{"num_hidden_layers": 9, "hidden_size": 512, "num_attention_heads": 8, "num_key_value_heads": 8, "head_dim": 64, "intermediate_size": 4096, "vocab_size": 32768, "hidden_act": "tanh_gelu", "norm": "layernorm", "norm_place": "pre", "norm_eps": 1e-05, "positions": "learned", "qk_norm": true, "attn_scale": 0.125, "bias": "qkv", "tie_word_embeddings": true, "parallel_block": false, "init": "normal", "init_std_qkv": 0.0168, "init_std_o": 0.00395, "init_std_up": 0.0168, "init_std_down": 0.00395, "optimizer": "soap_variant", "learning_rate": 0.00701, "beta1": 0.95, "beta2": 0.98, "weight_decay": 0.043, "lr_head": 0.00473, "warmup_steps": 60, "schedule": "wsd", "decay_fraction": 1.0, "decay_shape": "linear", "final_lr_fraction": 0.0, "batch_tokens": 131072, "max_seq_len": 2048, "doc_mask": true, "z_loss": 1e-05, "train_tokens": 511700000, "max_steps": 3904, "dataset": "wikipedia_en"}
Each number is 128 + 24 x the weight over the matrix's rms, rounded and kept within 0 to 255. Layers, rows and columns count from 0.

# layer 4 MLP up, 4096x512, rms 0.171, rows 675-680, columns 0-255
[[146 166 125 108 109 100 168  88 120 115 106 100 115 138 137 145 120 118 103 129 104 145 133 121 114 152 150 109 103  83 156 133 106 147  84 144 127 136 113 138 150 106 143  88 163 119  99 116 108 118 144 135  99 103 107  92 119 106 132 141 142 132 140 157 111 127  80 109 128 127 148 109 150 141 126 171 153 106  96  82 128 101 127 145 146 140 162 119 134  58  93 108 119 117 141 155 169 147 131 127 155 120 126 108 168  84 133 124 117 142 149 126 108 109  69 149  74 103 114 110 102 110 106 114 151 116 149 119 100 142 124 164 127 155 130 117 131 101 168 133 171 132 155  82 124 112 135 117 142 128 147 113 131 109 131 119 130 140 140 137  97 110 113  79 145 134  72 122 167 139  85 112 108 111 168 135 135 111 118 166 148 144 106  99 152 134 104 148 134  97 136 120 181  95 142 132  88 123 130 170 118 140 185 112 148 144 163 116  93 125 124  77 147 210 147 117 156 152  94 113 156 115 106 107 152 155 135 149 153 133 119  96 129 134 107 125 121  92 116 120  95 110 152 123 141 154 105 109 130  97 154 143 103 126 149 148]
 [117 113 142 177 180 147 148 136 124 165 124 157 120 106 163 148 119 119 141 129 137 161 109 108 123 117 113 105 126 123 126 103 116 166 124 153 121 134  85 129 151 162 148 157 124 134 100 147 118 130 157 128 149  84 140 172 131 138 127 155 159 108 132 123 115 162 136 127  85 128 122 102 100 145  91  68 125 122  93 112 142 146 156 146  90 129 115 133 134 104 168 127 139 131  80 117 121 142  95 160 118 150 136  62 158 150 120 150 129 119 137 134  97 180 109 143 126 182 140 104 161 158 145 189 119  68 120 118 101 107 128 118 124 136 124 133 155 127 121 123  89 112 138 143 127 147 135  99 111  98 137 111 162 141 122 152 141 115 154 165  98 146 142 165 178 139 132 161 146 135 153 148  70 136 126 115 117 116  86 164 123 137 106 140 143 139 124 135 111 136 121 148 157 100  94 142 100 118  83 151 151 142 148 126 122 137 140 182 124 138 172 154 153 118 131 143 143 117 165 123 119 121 123 107  73 126 109 148 164 176 106 142 129 103 171 121 136 142 120 137 140 116 158 140 101 151 164 110 140 120 154 147 107  81 120 182]
 [151 147 154 105 123 151 163  97 135  89  98 120 153 146 140 141 111 122 108  91  95 115 123  89  96 137 132 144 104 115 148 111  90 153 132 144 167 148 135  87 121 159  99 114  97 107 115 112 173  96 133 136 164 128 109 154 112 133 117 128 145 166 131 135 128 143 143 141 137 120 126 131 157 129 139 143 132 141  94 175 116 113 117 141 141 133 147  91 153 156 118 146 118 147 157 151 107 136 133 115 114 147 110 116 117 145 113 122 134 123  92 109 102 110 138 138 150 129 116 153 170 120  94 114 113 140 139 152 149  86 129 144 158 114 127 188 143 111 156 119  89 117  96 138 127 180 125 163 148 163  77 150 126 122 130 123 153 121  83 133 102 127 148 133 162 165 104 107 129 114 109 110 149 158 122 127 140 133 163 112 119 117 114 101 151 122 155 168 138 129 124 108 145 111 133 120 108  80 146 179 132 127  79 149 100 128 154 113 138 136 122 138  99 134 153 136  97  93 128 141 140 119 154 104 139  99 148 118 139 135 118 135 163 124 106 110 127 158  93 151 118 139 165  95 109 130 161 136 166 123 135 115 113 165 140 155]
 [113 102 107 129 129 122 127 136 134 134 141 161 116 124  77 128 136 126 135 154 126  98 141 121  96 112 117 130 116 157 133 128 110 122 141 133 139 119 127 115 143 154 136 133 157 141 118 100 108  90 146 149 110 190 114 146 116 113 141 132  89 162 113 155 150 140 121  99 182 128 120 122 154  84 146 126 113  98 144 113 145 148 132 121 120 134 117 124 102 119 130 141 123 143 122 118 145 120 125 132  93 145 159 136 120 124 117 110 116 146 112 126 139 100 142 133 113 132 129 152  97 133 106 135 142 142 129 104 115 113  78 167 138 121  97 133 165 126 123 128 138 124 140 149  95 149 130 127  84 126 117 115 126 145 139 140 138 125 102 115 131 112 156 100 138 124 125 118 140 166 102 123 109 160 137  99 132 118 116 107 150 155 123 131  96 141 123 143 122 159 130 143 102 148  85 143 123 149 123 146 117 124 146 125 128 124 177 162 147 118  96 139 130  89 144 133 135 165 134 158 132 125  86 168 122 128 112 131 140 141 125 144 128 119 118 119 127 112 130  94 145 123 107 137 136 143 115 106  86 150 149 129 125 123 166 151]
 [ 76 116 133 144  99 134  80 117 100  70 112 138 153 156 132 157 150 157 136  71 127 146 136 100 150 128 142 155 140 164 111 167 102 112 161 105 130 122 118 171 139 188 122 145 166 140 137 118 120 180 125 159 113 103 141  83 150  98 134 111 142 111 136 124 108 108  59 132 139 170 114 122 120 102 104 115 174 112 137 131 116 128 146 168 142 152 122 116  97 122 138 163 128 116 134  90 127 113 137 149 129 102 127 146 135  79 143 129 124 117 143 124 128 136 131 126 127 153 108 117 132  72 122  99 103 117 114 134 141 116 134  92 153 101 112 126 148  81 122 123 109 126  90 139 107 104 126 163 134 124 106 150 203 100 139 127 149 100 148 158 162 162  94 170 107 101 124  96 119 124 142 124 117 137 134 134 131 113 153 143 140 128  95 120 115 181 148  94 101 132 112 101 137 169 131 120 128 123  82  92 150 120 145 103 166 137 119 123 152 128 119 123 130 126 110 112  94 134 139 151 104 133 120 122 149  99 152 138 122 121 137 136 151 124 132  91 118 121 126 160 143 110 129 125 104 118 118 154 166 142  89 119 111 155 102 140]
 [142 148 142 129 129  99 101 105  97 114 118 103 103  98 136 109 142 159  93 125 116 113 136 101 132 116 142 120 111 130 122 130 107 126  91 107 129 105 127 132 177 156 124 150 135 112 137 140 144 142 103  96 129 141 119 147 178 143 122 174 129 133 140 132 127 114 136  80 134 162 147 153 137 130 152 108 133 130 139 170 132 135 121 136 104 147 152 101 146 101 130 165 149 126 183 125 188 130 141 124 140 107 148 140 148  92 118 103 137 131 160 114 130 147 127 106 175 136 157 120 109  96 115 144 111 101 160 128 112 123 103 121 145  73 123 128 135 121 169 108 208 157 134 133 115 111 133 148 165 119 132 108 140 152 149 159 104 138 152 130 125 180 125 143 124 126 137 124 135 147 147 135 122 114 118 193 135 118 111 152 136 111 141 118 134 131 124 101 162 137 148 133 118 163 114 130  93 137  99 139 147 127 141 136 140 116 105 148 110 152 141 144 113  83 104 122 142 126 131 159 125 140 150 113 121 156 122 139 152 164 139 164 151 119 139 149 135 134 156 114 109 155 119 112 132 106 149 133 139 151 155 148 151 145 144 171]]
# layer 4 MLP down (transposed), 4096x512, rms 0.174, rows 675-680, columns 0-255
[[132 113 116 123 132 151 110 152 142 154  97  80 130 169  74 127 117 126 144 144  88 128 127 151 153  59 131 171 158 129  83 132 158 154 130 112 170 138 157 143 123 127 129 157 135 123 131  92 155 130 138 102 160 186 129 157 113 117 105 130 126 152 123 122 181 130  98 141  87 114 150  66 157  75 124 130 160 151 129  99 137 133 105 154 152 101 147  98 105 147 120 143 116 102 131 142 137 127 102 116 118 113 124 101  94 181 160 120 142  94 163 160 125  62 159 135 125 141 145 148 178 140 107 128 107 124  94 156 102 139 130 115 138 133 107 140 133 162  78  93  94 161 156 146 115 130 134 125 115 124 135 161 142 159 109 138 154 129 160 132 125 143 160 122 179 144 139 139 121 137 146 109 144 127 115 104 144 140 151  97 123 145 155 114 147 148 111 142 111 166 123 137  89  89 135 130  87 125  94 129 157 114 131 191 111 150 114 114 146 117  99 122 101 108 150 119 129  69  85 127 152 107 158 123 137 120 127 159 117  74 116 114 149 125 114 124 121 134 142 160  93 120 143 175 161 119 114 127 152 137 119 111 118 130 115 152]
 [ 98 152 152 106  93 134 100 138 102 143 160 129 147 120 169 149 174 140 113 138 129 138 130 153 164 141  85 125 119 134  99 146 144 110 101 118 136 162 184 117 137  97 138 153 171  71 151 148 138 114  74 151 129 152 139  74 127 142 104 126 144  77 117 111 131 130 118 142 141 188 155 125 169 118 130 155 117 150 126 127 117 119 135  80 156 129 154 159 145 104  88 105  96 131 152 160 134 125 158 133 137 128 134 126 128 127 137 149 156  85  95 160 123  87 135 134 115  84 112 142 166 149 124 136 141 133 131 119 136 145 170 144 111 129 146 156 104 136 140 163 115 129  85 147 122 181  89 159 128  83 130 121 108 129 115 158 111 150  90 122 106 122 120 102 120 123  98  87 150 121 107 128 106 116 158 125 127 167 141  95 117 143 155 140 101 104 172 126 137 156 108 120 136 158 139 121 123  94 161 127 102 100  92 134 177 160 159 105 127 127 178 121 145 180 114 138 116  76 128 122  94 118 145 117 107 123 131 131 161 146 122 143 125 176 150 137 141  99 148 112 159 134  89 119 108 132 128 155 129 112 110 158 113 172 138 147]
 [185 121 158  77  95 183  88 144  85 133 149 120 113  80 102 145 115 145 149 134 149 146 101 169 111 147  87 113 102 141 120  74  94  96 131 132 149  98 141 152 129 101 140 150 140 130 151 105 122 112 115 148 174 108 151 100  79 139 153 149 121 117 110 111 133 130 127  94 107 136 127 114  95 114 154 113 119 105 152 131 143  93 141  88 133 144 163 168 114 134 112 121 132 113  70 128 167 103 127 125 100 106 147  99 119  98 160 139  98 109 148 110 113 148 123 151 102 149 177 149 133 140 121 114 139 109 121 112 148 104 163  90 131 155 147 148 151 111 121 125 117  89 137  90 118 146 147 131 159 107 141 124  86 115 122 137  80 133 142 100 141  78 162 130  90 116  91 139 152 122 116 104  97  95 107 145 152 101  57 146 144  98 173 144 143 143 127  72 124 138 109 129 119 129 172  87 160 155 127 148 117 148 113 173 106 154 130 145  72  80  96 140 137 138 138 141 130 121 109 100  84 146 129 153 142 145 127 167 126 132 146 128 174 161 146 129  91 129 156  96 117 131 128 163 158 143 125 137  91  96 107 135 122 143 163 150]
 [137 114 141  97 106 116 105 136 105 145 139 146 100 145 123 114 118 100 149 133 139 124  80 132 122 111 141 150 153 147 122 101 138 114 159 116 142 138 134 139 147 169 159 126 116 132 120 130  99 122 106 110 127 139  96  82 115  98 114 145 132 124 136 146 120 145 129 127 124 107 129 152 149 119 111 116  99 102 152 134 115 109 116 102 124 139 137 145 107 120 105 123 111 142 114 102 116 169  62 126 135 114 133 127 131 122 116 127 148 149 111 112 114 122 147 144 122 107 126 107 121 165 153 146 102 142 127  97 130 108 116  69 145 117 132 113 123  93 115 188 119 121 154 125 150 145 157 135  99 105 121 111 119 144 129 114 121 125 133 147 139 105 136 116 141 140 107 177 119 145 121 127 118 120 125 121 135 139 110 135 114 154 139 178 123 108 130 135 138 161 139 164 132 153 140 130 152 125 141 101 149 124 128 128 136 137 152 141 150 151 135 182 156 151  95 138  96 143 152 163 127 117 111 121 115 123 102 126 114 154 105 147 141 149  82 101 139 137  92 107 105 137 107  96 129  81  94 124 104 120 143 143 112 103 122 103]
 [114 121 157 100 189 150 143 119 105 133 158 108  96 158  93 117 136 128 130 125 120 155  79 155 127 114  89 135 102 158 104 125 137 140 104 183 112 127 136 130 123 141 146 167 115 151 127 103 119  89 130  96 161 166 124 128 102 114 124 163 168 163 151 121 117 123 126 115 120 120  93 132 126 151 153 119 158 100 171 110 143 100 144  89 127 139 100 128 106 115 133 118 122 113 155 197 147 127 128 129 135 147 113 125 127 109 140 153 149 116  86 129 123 141 117 153 124  95  76 134 108 159 193 124 105 171 164 158 116 130 110 152 109 152 124 160 118 133 140 135 126 126 164 110 137  96  96 123 146 103 135 165 113 140 166 157  93 112  78  95 143 111 131 107 142  80 132 160 116  93  94 138 132 130  73 150 146  62 119 164 152 147 140 130 154 110 141 123 125 153 145 122 129 133  98  97 143  86 179 150 154 119 155  48 145 154 102 171 132 114 120 152 127 143  94 158 122 102 138 163 120 138 136 109  74 156 113 153 105 162 165 150 143 122 167 129 146 109  62 116 126  99 119 121 141 119 145 105  78  91 111 133 144 105 106 154]
 [149 120 149 131  99  94 116 125 136 162 139 134 203 115 129 108  78 153  90 158 104 159 165 119  95 160 153 147 113 154 115 105 125  92 142  89  94  94 119 144 114 121 129 142 140 115 147 134 132 115 150  88 129 123  86 105 133 141 129 133 158 136 153 136 126 103 143 123 141 148 147 164 117 112 151 144 175 134 136 133 127 104 101  93 117 108  81 136 150 128 113 120 133  84 122 121 126 112 120 128 137 128 128 135  98 112 138 143 140 157 141  85 157  98 126 137 138 107 150 146 141  63  92 120 154 146 137 103 109 110 164  78 168 127 130 108 114 146 129 142 175 101 117 107 188 136 140 107 134 105 122 109 146 176 143 108 103 102 120  80 152 183 149  97 154 159 116  93 133 167  85 103 148  82 135 163 150 138 124 133 149 106 152 158 103 159 135 108 114 142 137  98 136 130 158  99 110 109 144 131 145 104 115 154 145  88  81 157 128 127  92 142 145 178  87 122 101 141 131 120 117 116 140 145 133 158 144 140 165 161 112  79  99 143  66 120 129 148 117 118 146 143 150 106 143 138 186  97 150 118 120 141 168 117 154 103]]